config = dict(
    num_hidden_layers=11,
    hidden_size=320,
    num_attention_heads=10,
    num_key_value_heads=10,
    head_dim=32,
    intermediate_size=1280,
    vocab_size=10869,
    hidden_act='squared_relu',
    norm='rmsnorm',
    norm_place='pre',
    norm_eps=1e-06,
    positions='rope',
    rope_theta=10000.0,
    rope_fraction=0.5,
    qk_norm=True,
    attn_scale=0.348,
    bias='none',
    tie_word_embeddings=False,
    parallel_block=False,
    extras=['capped logits'],
    init='normal',
    init_std_qkv=0.0179,
    init_std_o=0.0,
    init_std_up=0.0179,
    init_std_down=0.0,
    optimizer='muon_variant',
    learning_rate=0.00146,
    lr_mult_o=1.5,
    beta1=0.9,
    lr_head=0.0103,
    max_grad_norm=2.0,
    warmup_steps=0,
    schedule='wsd',
    decay_fraction=0.269,
    decay_shape='pow',
    final_lr_fraction=0.0,
    batch_tokens=65536,
    max_seq_len=256,
    doc_mask=False,
    train_tokens=943700000,
    max_steps=14400,
    dataset='wikipedia_en',
)
Each number is 200 + 30 x the weight over the matrix's rms, rounded and kept within 0 to 999. Layers, rows and columns count from 0.

# layer 5 attention output (transposed), 320x320, rms 0.0814, rows 317-319, columns 0-159
241,220,161,168,234,247,209,193,210,249,210,208,239,236,171,158,146,222,175,220,219,215,148,214,206,203,203,165,235,248,217,213,216,146,197,200,191,147,227,203,242,127,192,192,183,168,206,229,153,211,171,221,193,193,179,197,192,223,216,203,177,161,210,210,205,202,173,232,187,197,224,210,200,223,158,184,194,202,101,219,243,223,225,259,184,174,178,233,170,207,199,178,192,215,174,205,231,226,204,189,199,199,198,174,208,250,162,149,145,204,214,216,228,208,149,208,204,178,217,219,187,201,162,229,258,193,211,190,175,216,177,208,243,157,221,236,223,214,217,159,165,175,207,247,238,171,211,205,145,153,204,219,202,169,111,201,237,171,240,223
199,229,169,235,284,178,153,214,158,217,193,272,229,184,249,216,221,191,262,175,181,232,210,167,199,165,206,184,177,184,212,219,208,200,223,159,206,207,217,166,223,196,129,194,194,222,208,198,181,206,196,235,178,196,226,192,213,288,205,156,234,167,223,192,162,216,237,174,166,257,216,145,199,213,207,193,169,264,224,241,202,178,230,212,214,144,208,228,215,204,212,163,217,268,152,203,224,168,193,198,196,229,221,230,161,177,254,200,208,189,254,204,228,185,247,213,216,198,180,182,194,171,178,221,173,169,255,180,183,144,217,159,249,217,237,243,200,177,189,160,209,198,194,148,234,210,188,211,200,195,278,242,207,183,228,220,161,220,231,179
219,207,257,221,168,179,222,212,218,205,205,206,242,223,183,209,221,193,185,196,191,208,185,219,220,175,228,203,196,196,199,214,193,207,195,206,182,143,101,137,248,153,232,226,216,179,211,215,180,218,221,156,221,232,175,230,183,178,192,235,178,197,184,203,203,216,226,153,215,157,249,257,236,242,190,205,185,227,210,230,164,159,214,216,209,183,240,245,230,194,202,163,167,193,238,245,207,225,239,233,185,161,244,208,198,221,203,203,204,186,269,157,167,196,170,209,210,237,224,191,216,219,200,231,186,223,211,194,172,224,216,188,197,187,184,167,167,183,234,163,225,188,214,200,226,217,198,203,208,223,213,194,143,217,182,210,229,196,181,168
# layer 5 attention value, 320x320, rms 0.0648, rows 318-319, columns 0-159
227,197,220,180,179,231,166,192,190,193,214,179,211,250,183,214,197,197,197,206,189,227,156,213,172,191,163,197,185,204,226,155,185,182,206,242,180,186,210,215,199,216,219,244,254,239,186,233,205,195,228,160,180,160,189,192,164,145,164,223,143,224,144,167,156,199,196,197,157,181,225,236,223,209,208,233,234,188,207,187,248,216,158,240,170,222,188,208,203,210,181,151,204,173,208,192,227,196,170,139,215,182,230,164,144,233,186,187,184,177,149,226,152,197,149,261,148,214,173,196,232,177,242,197,208,201,254,186,200,170,201,212,207,178,215,198,165,208,214,266,161,252,172,200,228,210,168,176,232,211,221,173,151,230,218,248,208,231,121,194
224,236,158,222,202,196,197,173,194,163,252,206,175,219,197,220,175,199,224,195,274,222,155,210,186,217,160,206,198,177,260,199,225,177,144,177,232,218,221,205,200,254,200,218,182,225,174,185,187,229,190,223,195,200,226,206,194,248,192,149,173,196,177,238,267,169,174,213,165,247,198,208,200,190,174,146,158,226,243,217,224,223,231,194,168,161,201,212,185,222,255,214,242,209,190,200,140,218,182,230,159,195,118,187,215,167,221,194,200,194,141,189,202,146,196,207,209,189,201,209,176,193,184,206,171,149,164,207,199,178,173,180,223,169,184,184,242,156,206,184,186,208,188,144,225,201,213,221,154,150,209,210,196,161,214,169,195,199,185,161
# layer 5 MLP up, 1280x320, rms 0.0777, rows 0-1, columns 0-159
182,260,219,189,210,155,240,179,215,198,158,236,158,234,177,208,214,241,262,190,203,245,218,187,196,183,219,230,196,222,155,203,140,170,203,216,155,193,158,188,145,222,183,205,155,164,223,206,223,156,228,249,222,219,184,244,269,216,160,207,208,202,165,226,172,241,218,274,163,143,202,177,164,190,188,213,249,145,256,200,153,176,155,172,192,199,176,176,206,188,199,137,216,180,219,166,177,139,165,204,237,191,186,208,258,217,209,170,206,236,246,175,191,187,250,211,198,230,160,195,163,204,167,255,199,253,240,168,234,172,199,174,251,175,212,171,189,177,183,197,201,197,225,203,162,272,221,247,192,183,250,203,208,241,188,189,229,171,185,174
186,219,218,176,240,191,203,188,211,240,191,205,192,202,275,218,275,217,183,241,174,227,261,157,193,210,164,220,217,225,174,223,207,186,134,204,193,262,197,171,247,188,193,222,209,183,160,194,203,175,199,168,163,216,153,241,243,215,223,205,182,210,164,246,239,166,166,199,197,177,189,164,200,216,190,187,187,195,173,194,215,153,175,194,201,170,165,217,227,221,216,142,217,231,153,196,186,180,259,244,279,166,199,179,182,211,176,231,213,219,140,204,171,197,218,255,242,211,224,211,214,195,231,198,185,159,180,172,183,239,281,227,221,205,204,140,146,168,231,210,194,210,214,225,133,169,182,268,202,192,198,183,182,215,237,208,211,206,204,214
# layer 5 MLP down (transposed), 1280x320, rms 0.0749, rows 0-1, columns 0-159
179,162,190,159,199,185,253,196,183,172,169,252,193,233,150,175,145,299,187,241,226,238,215,178,193,208,168,210,171,190,207,187,195,215,201,208,198,168,170,230,203,178,176,145,164,183,137,166,212,181,122,184,207,140,221,143,172,207,186,237,164,224,242,218,175,223,177,223,176,191,193,269,208,193,216,147,221,137,178,205,227,217,178,166,225,227,240,168,215,155,141,183,244,245,181,174,239,186,225,174,180,245,170,159,206,186,151,206,180,196,187,189,199,178,238,197,192,218,223,207,206,258,231,181,280,193,146,171,177,199,218,234,188,182,215,201,238,205,231,186,178,192,190,217,255,240,204,211,249,181,226,202,201,205,225,187,157,129,213,223
185,198,198,197,223,205,164,212,207,177,226,203,189,202,172,213,179,193,207,218,215,226,242,173,169,209,205,180,181,216,239,183,238,199,298,194,203,209,178,208,200,210,160,222,198,206,180,153,204,213,214,210,209,170,216,154,147,166,216,211,252,236,231,184,215,199,222,204,250,196,211,184,227,193,208,208,226,214,220,198,253,194,208,168,220,218,199,173,158,228,196,179,195,196,265,228,181,175,221,219,196,197,187,226,176,213,163,215,140,212,249,215,198,150,155,230,109,168,199,208,175,238,202,226,221,185,207,130,202,189,163,257,125,219,164,242,168,151,204,225,176,219,133,230,203,150,224,188,185,234,171,188,174,149,201,200,243,205,231,180